config = dict(
    d_mlp=512,
    rope_fraction=1.0,
    qk_norm=True,
    bias='none',
    lr_mult_o=1.67,
)
Each number is 50 + 15 x the weight over its row's rms, rounded and kept within 0 to 99. Layers, rows and columns count from 0. The size before them is the row's rms in percent of the matrix's.

# k: layer 5 attention key, 128x128, rms 0.132, rows 54-63, columns 64-127
# q: layer 5 attention query, 128x128, rms 0.137, rows 55-63, columns 64-127
# v: layer 5 attention value, 128x128, rms 0.0994, rows 0-14, columns 64-127
# o: layer 5 attention output (transposed), 128x128, rms 0.172, rows 0-14, columns 64-127
k54 111:58 23 62 58 45 69 41 27 59 72 43 40 40 38 27 62 45 48 66 72 45 44 62 56 39 56 45 47 70 43 48 27 64 38 40 56 60 52 34 61 40 61 37 56 06 67 35 52 25 55 55 57 49 09 62 43 60 38 62 56 27 29 64 37
q55 090:71 47 38 68 34 47 62 45 30 48 37 59 34 72 42 56 39 56 42 51 61 65 57 61 37 51 79 52 55 77 40 55 31 42 20 43 50 59 55 62 42 50 37 57 41 31 41 77 48 72 48 63 58 45 35 32 33 69 61 53 68 34 46 44
k55 097:40 56 41 41 68 62 66 44 45 54 75 71 47 81 31 63 44 58 56 34 48 59 54 58 38 67 39 57 19 39 63 20 58 60 60 49 41 36 63 41 60 41 32 22 42 29 41 39 48 31 54 56 51 47 45 64 56 43 63 48 26 75 89 70
q56 092:67 78 37 33 39 27 52 51 34 68 28 58 33 68 37 82 57 42 47 36 38 35 37 63 26 47 34 29 62 62 42 48 54 22 44 62 55 50 52 24 64 67 69 33 43 54 64 48 49 32 36 56 46 50 56 34 51 42 71 63 47 28 27 33
k56 115:84 39 62 66 43 66 65 63 53 50 43 78 55 83 57 76 82 60 48 59 54 45 52 54 44 42 40 35 62 22 35 24 82 44 58 56 85 50 62 89 40 46 56 45 39 69 50 42 48 47 36 61 66 42 53 67 62 73 56 54 47 50 50 20
q57 097:50 50 63 52 47 39 53 63 42 52 43 27 54 27 53 39 74 62 36 51 51 28 37 55 63 48 57 44 71 50 54 58 69 40 50 99 22 57 60 29 70 36 26 56 46 43 55 50 49 46 52 35 34 39 56 38 32 62 54 68 28 63 54 44
k57 113:12 52 42 46 20 59 38 61 47 61 44 63 33 55 75 43 54 53 81 49 56 65 57 25 75 49 40 40 13 59 71 55 22 38 47 21 62 48 40 80 56 63 50 47 80 59 41 48 72 58 47 48 38 60 18 63 52 50 50 57 86 48 44 69
q58 089:70 57 41 64 44 56 63 43 40 48 54 44 63 47 39 82 63 57 52 70 40 35 65 55 18 51 52 44 58 54 44 38 69 16 53 59 58 36 51 47 39 51 64 51 35 54 51 71 39 51 79 74 59 43 41 19 45 51 78 58 58 64 56 44
k58 106:56 20 70 50 48 49 43 41 43 59 52 17 50 43 17 54 43 31 55 53 32 54 50 65 30 36 73 36 58 54 45 38 53 30 58 57 49 48 11 48 33 58 22 78 11 60 41 40 49 31 60 61 37 19 36 42 67 45 56 28 42 23 60 65
q59 098:20 53 48 78 74 81 55 52 75 38 55 43 57 57 46 68 46 47 53 75 68 63 43 47 53 27 60 61 44 59 82 48 56 31 34 57 53 43 54 36 33 54 65 60 50 60 88 30 45 54 47 45 47 42 79 31 61 37 54 51 47 77 25 54
k59 102:56 47 57 35 42 50 60 51 44 55 43 16 40 25 55 54 30 55 53 48 69 31 72 48 66 55 48 41 68 82 55 60 44 43 52 15 56 48 38 41 72 50 60 45 47 41 63 67 77 59 65 22 49 21 42 16 38 48 47 77 40 62 53 60
q60 130:48 42 50 45 45 41 56 25 46 44 55 81 37 75 52 18 36 61 41 79 53 71 77 56 33 57 48 41 78 58 42 68 43 32 28 49 53 47 29 26 24 41 41 62 66 34 42 55 57 51 63 62 38 43 20 41 54 70 55 25 54 51 74 43
k60 101:44 48 21 67 49 66 50 58 50 52 47 32 62 21 56 70 40 33 57 55 44 63 56 45 36 57 62 73 39 28 41 54 51 63 59 63 34 57 58 68 81 46 48 65 36 46 49 47 50 51 59 49 78 46 58 63 44 41 64 64 65 55 62 62
q61 087:74 45 33 31 39 36 24 46 49 49 47 50 59 57 25 29 57 57 51 47 51 18 49 58 36 38 85 34 89 57 50 81 50 60 42 73 30 71 65 26 56 32 68 63 41 34 77 56 36 67 48 42 18 32 44 25 43 59 45 58 37 58 43 47
k61 100:34 56 45 40 20 56 36 65 49 38 67 50 46 62 72 50 47 31 76 37 56 60 46 37 59 59 37 42 23 50 64 44 12 50 52 35 49 48 46 64 53 55 41 31 66 71 46 41 68 50 39 21 58 52 35 64 49 51 41 66 66 61 46 68
q62 099:78 57 45 36 55 27 49 45 68 38 62 18 57 28 28 67 48 49 59 45 56 38 34 39 40 57 65 59 61 49 37 62 18 78 67 89 44 35 27 59 63 66 27 39 43 40 79 20 37 16 51 27 58 55 55 60 52 74 43 34 50 62 23 45
k62 111:83 60 51 58 31 29 40 52 41 43 56 52 59 47 57 43 48 54 58 49 75 75 34 62 63 66 44 58 40 54 44 54 47 50 40 28 50 32 49 27 23 58 58 33 61 61 45 69 55 50 30 45 67 59 41 26 73 50 19 27 73 56 46 70
q63 106:63 37 59 65 46 51 68 44 14 31 45 37 42 45 34 66 54 55 51 84 48 52 68 63 44 67 52 55 52 31 56 06 71 19 66 59 45 61 60 34 27 58 37 62 25 61 42 44 40 43 48 44 41 44 47 33 56 57 57 48 56 81 51 19
k63 095:44 48 49 47 56 50 47 50 51 49 24 69 64 75 53 30 35 41 47 49 47 51 46 50 51 30 70 39 69 54 49 41 61 49 81 33 74 45 41 38 59 39 55 81 48 48 52 56 41 35 40 58 55 74 55 60 63 57 54 36 67 39 53 47
v0 092:54 16 34 48 73 61 70 59 62 51 56 60 68 26 34 68 62 62 28 72 62 57 40 59 45 36 73 64 63 35 60 41 49 54 41 45 43 36 41 42 42 42 57 53 35 37 47 09 62 69 82 44 42 58 19 52 44 63 48 67 59 51 30 51
o0 097:41 46 30 31 44 63 70 73 57 35 37 51 65 57 43 63 56 57 34 36 53 50 50 67 63 49 51 34 27 65 54 32 44 33 36 66 36 54 46 38 60 61 52 63 48 44 54 74 43 58 73 89 53 33 51 33 81 48 47 38 53 77 42 64
v1 092:43 53 34 46 45 54 52 72 08 65 56 60 40 53 49 33 48 53 36 56 62 52 48 35 53 41 52 36 74 57 55 68 46 49 55 12 77 80 08 68 60 45 95 58 41 58 35 61 29 37 58 60 51 49 63 37 96 62 44 68 55 48 57 54
o1 091:34 36 62 38 33 43 45 57 67 42 64 27 70 85 65 59 62 18 38 32 38 81 25 60 44 50 26 56 69 56 44 43 44 29 53 32 35 54 42 52 53 46 44 43 24 52 73 69 47 48 46 74 52 99 36 52 55 45 41 45 36 57 40 31
v2 099:53 79 71 32 64 30 17 58 27 13 50 64 41 64 51 44 64 50 54 50 43 52 60 79 50 63 30 55 50 52 50 81 61 37 66 38 65 69 50 68 71 60 45 42 51 59 61 85 54 51 20 66 67 45 76 56 44 76 44 39 54 53 74 40
o2 106:61 63 53 77 43 59 41 58 42 54 46 56 50 52 63 38 38 64 70 47 59 39 27 52 13 75 53 47 72 56 56 46 47 58 65 23 72 62 44 77 56 31 33 45 37 40 31 29 28 36 45 43 45 73 64 63 36 39 63 63 68 26 56 44
v3 083:36 49 64 62 67 41 09 57 33 73 42 92 61 76 58 51 42 47 48 67 57 73 48 50 28 51 61 38 56 42 28 48 32 46 47 35 35 43 34 49 53 36 55 69 33 46 48 53 48 49 66 47 24 55 74 42 60 63 72 85 66 47 69 43
o3 090:40 59 67 47 30 50 53 33 70 39 61 28 39 62 56 59 57 32 14 37 65 60 19 53 36 53 27 55 60 39 72 80 24 49 54 50 29 40 55 27 45 31 63 54 40 44 58 83 40 38 47 51 40 81 50 51 47 48 64 52 94 51 41 62
v4 089:46 74 54 23 54 55 32 53 42 50 19 62 53 58 55 32 58 49 58 63 31 60 29 67 51 48 65 56 47 65 48 49 60 39 58 54 44 55 56 50 37 55 38 60 71 62 40 57 29 67 47 56 46 57 31 69 60 28 57 29 50 52 48 52
o4 090:49 57 42 66 50 52 45 61 64 52 29 40 58 51 42 27 51 43 44 27 41 20 70 41 38 46 59 53 29 16 55 39 41 54 60 53 39 37 53 69 49 41 52 28 23 36 39 57 64 63 26 54 51 21 83 52 39 31 36 50 69 18 31 76
v5 109:19 42 59 65 37 33 58 51 48 49 56 75 74 15 33 42 55 66 53 81 49 22 47 80 28 42 61 52 46 37 57 65 42 51 50 55 51 43 66 54 50 46 45 69 61 55 55 55 63 67 52 71 65 52 48 61 44 47 62 40 54 75 39 48
o5 115:43 57 34 49 71 65 72 41 71 47 52 46 53 58 36 18 58 64 47 36 88 18 39 47 54 38 51 35 08 48 50 64 32 31 64 70 60 49 60 66 57 57 48 58 41 45 49 49 41 47 62 42 62 57 50 61 68 56 61 84 79 47 61 67
v6 088:68 67 79 60 81 57 56 82 54 24 65 69 65 50 16 37 36 50 55 88 19 23 42 69 73 30 57 65 60 44 50 53 30 37 78 40 53 47 48 36 41 63 31 63 60 28 51 64 46 45 70 74 44 58 52 50 41 49 39 59 61 56 45 58
o6 091:55 34 34 23 41 47 53 48 40 56 53 55 37 44 72 39 44 65 56 73 64 47 54 57 41 30 58 36 37 42 45 42 53 28 38 43 56 47 43 38 79 47 49 37 43 72 34 51 49 41 46 68 74 43 46 50 37 35 91 70 77 54 47 47
v7 094:31 51 26 31 53 57 70 19 77 27 41 32 30 18 56 49 00 42 49 37 64 66 50 47 51 43 29 49 41 54 43 40 29 42 48 71 22 46 48 40 25 64 53 56 41 51 37 69 51 76 52 51 67 45 49 50 50 58 64 33 64 32 45 61
o7 099:21 55 46 22 39 26 59 25 52 51 90 40 30 75 60 64 38 53 40 83 53 39 64 45 55 60 36 59 54 46 37 74 57 55 41 21 30 26 42 30 40 40 65 60 62 49 43 18 43 34 44 56 53 47 76 34 46 48 53 58 44 51 29 49
v8 091:44 57 52 78 58 45 51 46 44 37 54 75 65 68 45 33 71 49 62 24 68 40 30 37 54 64 73 49 79 38 48 44 58 38 59 45 56 48 37 49 46 63 61 58 41 58 37 58 43 78 06 50 50 49 64 35 49 52 38 30 26 52 50 44
o8 094:51 33 29 57 38 52 44 63 56 61 61 51 40 48 73 05 54 53 11 58 43 38 48 42 39 71 55 49 99 41 47 66 38 60 60 30 71 42 62 55 59 43 54 30 47 48 35 59 45 43 67 46 56 81 51 78 52 55 70 78 34 67 47 59
v9 088:59 48 39 24 57 24 08 79 58 65 52 36 55 65 33 30 59 61 43 39 45 56 45 61 27 62 50 44 59 50 32 72 39 50 48 16 60 66 28 58 75 44 89 37 80 52 37 73 44 48 52 42 61 73 46 47 57 55 34 25 58 41 60 49
o9 085:48 59 58 57 35 65 40 44 53 51 49 59 47 54 72 61 70 42 53 40 38 84 45 29 54 50 57 61 31 65 35 47 39 35 63 49 53 53 41 69 60 43 53 42 35 44 50 59 52 43 40 39 44 88 35 26 49 33 60 00 82 54 43 44
v10 103:60 55 40 34 57 38 70 57 20 36 48 40 23 39 74 37 49 36 54 56 46 50 66 29 80 48 13 67 59 77 33 59 32 30 44 30 73 54 50 58 60 49 50 38 63 54 43 56 31 78 59 49 33 38 76 51 58 69 61 75 64 45 58 49
o10 109:55 55 70 53 32 54 31 31 49 49 76 43 75 54 37 50 45 33 94 58 42 43 39 66 52 47 42 50 63 23 36 30 70 51 39 27 47 48 58 59 33 38 59 48 42 63 43 46 42 38 40 73 43 45 62 40 53 25 46 60 36 30 38 36
v11 078:40 38 53 64 65 51 67 19 75 49 52 44 41 42 47 49 60 38 32 60 43 11 52 23 59 33 68 65 65 65 63 24 31 48 43 34 48 56 53 18 37 38 59 36 56 42 62 40 49 45 70 54 40 52 51 54 95 44 71 54 51 29 53 57
o11 091:29 29 37 11 38 52 52 63 43 47 54 52 50 61 46 56 50 39 45 52 34 66 47 66 67 39 33 66 59 35 49 51 57 28 27 42 16 42 27 21 50 34 75 63 73 39 51 61 67 54 63 73 39 54 41 28 43 47 48 14 37 68 25 37
v12 090:30 70 31 32 34 53 58 43 59 44 46 39 28 22 45 64 47 45 24 54 24 56 56 54 36 31 37 36 37 37 72 51 70 62 23 69 49 26 67 47 46 28 59 31 33 65 73 66 54 39 54 44 72 44 41 63 55 41 53 65 52 49 57 40
o12 092:50 56 44 47 64 45 63 62 53 34 39 48 37 64 35 90 27 55 64 46 59 55 43 65 58 35 37 70 19 70 51 39 55 51 39 71 46 66 31 30 39 18 62 77 85 33 49 34 67 77 51 47 42 64 33 24 49 50 27 16 41 59 56 55
v13 087:33 64 65 61 45 54 65 32 62 36 61 84 48 73 64 47 71 43 61 28 64 61 28 51 88 61 49 50 61 46 55 46 71 41 58 66 48 60 51 49 55 72 28 56 36 35 48 58 62 61 21 38 61 49 74 46 18 58 45 58 38 38 50 51
o13 092:64 61 39 52 47 59 48 55 23 60 44 45 38 36 47 13 24 68 44 67 59 20 44 48 32 78 59 33 98 39 53 43 72 62 52 38 70 59 69 50 42 68 23 26 36 64 37 57 48 55 59 43 69 39 57 81 38 47 53 96 24 56 47 43
v14 094:20 53 55 29 58 67 21 30 65 65 48 63 63 43 51 28 53 57 47 21 40 30 63 40 52 31 33 23 62 56 52 47 37 22 54 42 43 94 43 65 64 40 61 50 55 44 51 44 49 26 47 45 56 56 45 30 44 37 59 16 63 48 46 50
o14 094:43 68 68 55 56 60 76 47 74 67 47 39 34 58 41 66 44 56 93 39 50 51 44 51 49 48 32 43 35 40 52 47 25 72 55 23 38 65 48 63 42 72 45 53 34 48 54 46 73 38 39 43 22 54 64 37 24 59 47 43 76 47 43 34